Each number is 500 + 50 x the weight over its row's rms, rounded and kept within 0 to 999. Layers, rows and columns count from 0. Numbers have three digits each. The size before them is the row's rms in percent of the matrix's.

# layer 4 MLP down (transposed), 2560x640, rms 0.0348, rows 666-683, columns 80-159
092:535546481468469503494490426469522592499570525459497456528474495494539641469449517457538521564442542502562470595483506492589473544431455572446478511531543374439612557560522453504492403497430402413535520481506450471538465530491457471489466610
094:505567434472482554464542493446486611456518465413418569514497506532514486497518447468493508518411455480409477527512465468472478454548498561402552390480473522481517434466514457505434470595470491577480501495529432482432620609557498470490459457
110:479501495567489601554474487441433439448526478463547526402483571500476525527483523487456487578570532503463428459479410501514507402522542560534577469536510408503478535560483494545509570487554445585476446501422585578471587518524541459547600552
130:594410528431497463467490642590493517600506526530485450432445521453531463493548491518451530535635533455623437558534447523451454495540482583587479499483537548539497527544480542462567491514481416473517419549472570502531453466502497553496488537
097:387484556456539460544558541476580470559393440587507429610356459484461503514469563389492473484510533552566513507492501577489578486504442521509609577554505478517418432467492458418503506463554477504528436540628513521510503539547450429560454495
102:457502507486482469509456506514508553496432468442478567494481554612542410486492495462400573549546444542452436522569508483531400520415478481493437494423497494522394541475499490499580441407490450468482496544462538521553513543438555511475461553
096:588505425452501458516549561459570487473496501487479407564549550502492509468489523438416531538524472534503459522555526529573457463366532522488499590491380533538508553550452528488565440467446538569609470432356546617462528493614629569546520523
093:485562451503486460508560535475467439500530467533409424540544503421488556489480555476480462549610582557529460487465507496503505537483500505533496499518490591524566467547538530417487547417481546542524396497542482439460570476485501439493535456
107:579492496461521487494526569472560408478487500509410583540523512500461572556520410439577555500471469546498493566427450547580574506528599550539453537525568586529579421411485482541587534525450395397497502453529582457479462513522474503518541477
136:414483502507492525452401384535554496508439504508474394579448379481472434477524486522422478547389535536468578446560537556553550506538476504444580427594535495552507457585510462568460518416498464512402510522430475440547478506425542533590530508
100:420409452418494523439530549593524482585570490446570396529558517442446510520495641540474514467529484450489511490517458414484520506523484446484586499590460460539499491494448499519444429493567494478455488517413451486371541490411447516489434579
095:483511586531502502447561441528429479384504418506556442446469496488514448611486451579541447388506432484453424558533607470489381492449551483410472449485454605512494461523536401501588425552439535542440586483430470466469511562467440455427466512
101:551567562583378485550485493460446490501515547500466534463505528553561569560606495496493562435552500559400467497447561499619433401428580491466457535511435480585457543520390537561506545483488521499513449473494593547486490525418413466455456514
095:478484524494473469470546594467416506513512452570465449541443571531568478547500513566523555572469516497480549452505554511522485413550436475635502469531540467538599463484518517421536495583427515531484497554487525531378496437490564422527496475
102:481442468527530453547429455453507546502509460566489462491561494529550562557490526534416482414435463471577525539517442453552527487424482419478455564544496462506457522411449437569563492446582428511466433425392480488536507481432493450525533584
097:527520457558566465490452436509455493465590559493389539490470474570518556529530566467510630446548479510465458511515476455510488499527536509491475422501556496555552515415513587569526574522547471516478472392478514571473554474466499445581541541
109:538442605521482494555499403581423491490452478512422493530429528541434467509570475537515482453513448482484509484489547538497468479544565494570483457483575512504524466510569520567510496520535498427513464415564503551507537550512502556448558519
097:562599505584446522481523484527501499409484499455425604414589473397454431479447458431586577487478447487510491464450561505464442587516459543536563433354414458436534469486520479544501496519443571569416506382520453553490498416517501524492576531
# layer 4 MLP up, 2560x640, rms 0.0348, rows 667-683, columns 80-159
095:538558470496512434518451536466484437507469499399533588414537510504529541431497555458518557488478553574509494467504563600490470611447408503490494588584624560542499489518552435405556498461532534539435530446537562550508516500568535598568539491
108:551459539529627535477532474509483454519467477503508425555480571441469566578512541526486436496561450423461553447499500516495543537532504430495517463462567380413470596501433415527482518473468489385541566484550452445548442550504497455515549476
115:509457570570493503533488463582461449463503529514472407481544539500531534502495547572440576478553492368580486541375519479496484460549477528422458439516507550494512494448447484376457559580569483406556511571576502455501490503489548437515528449
100:504448508494525426537450407468486493452486543513431546491608473500497562527504453420524511348467553476545473458539446499531476479489475492495524497623469480382488474531409575496467428439520520445492488410446514505510544523429393538469502568
098:480398563477367448565496526526439511484426486535465467524490501507401478409522529482605417520575532587528395465416513456475522467575484447366489524504565572486520455568408443560430466512509521465533412447581535560573470545540499541477500505
100:460439445461503391550582488502522619541476536509500566516518474421598539479533588513461527507466597468474491514506463373502550494604517542524486494513503583471473544466448518473488507507504422502493500464550464471479540524478482565547476518
093:477534594470453553503471497467594552462491446477503540476358450522476530476524502497425482527462460457450529584504614541497423454442461442546516553492501509655455454532516402549482440498453509446471445514495365512526498577574469474482513512
108:441549542484426572472476568484513484458513456476460543507527583445550532498461487458618512481491529542554563526417522476384523505549518615585423464511495451479547442486569448511434469549429527460513389460527671481529509641477474534602528498
134:501571450501396464466456471448611470526457626504496490500547424507573455446556570527399489577454505533469566421481456578588464467452454536513552524572567507476464513536526532542552580444488448459494611494493487472504492469444569454522507483
103:544477583534527429536573474501492539515506423523480398493520497511501511477496496576597486470503564433479407560413534468525459487438471381572522581440557596547505480444513459471469499573434453565622528578414492511516528472437434452572596438
098:488487498475510584478504491521487502497655521568581464523486528472537551462527497443517441568512463501522501428480549558595487392543485434423479490488499531509507468578526562518482505472515442475520479425482472441535547531419554552545563479
102:484392445344433564554415528492475459571535508471510495484479456552583461561505580432387569504392490415521556429437535510530434538505508583553496536632549497489520533479497462517447501603453458516507513407463568446544568456558416532507536508
095:523446523532410514586537409507497528469531560406562547575549431513507472511436462416469619524546491457461468493607538547439442457471593502431492619484563482518491505495510468568572451532609454432531520454506470555446589589475559542523495490
100:515505538504460422535433531635466498486459490520510544581511437499439537445486466595523548505533538476520476501539514557573482473488432527464468487501552468521554543448533400577523445448534507504517575533422564460498494437521525470520457454
098:547432487460464485475414561516446473512457415605492534554511516509465501533545488465447551542494521496458449467447525522495531614485523455365650466417489492529455533598634471497469532488553522532515478440532494538467557510472577479534483550
107:532470512484492532590540515554489451483499554553520517531548503549560531444476422511443534502447505532538500456502535471546488501439596517464509521465597469443450487477426523504528434485469517423557536479465466553577525490483507466485386440
093:377463482453528509519502475486564548527459517634442493476550519462476551427486572578494537542535501434512567494501533565538471501506467576525516563521462504521459493389497459557550482541466445432457478581520423517495495476472482543509440524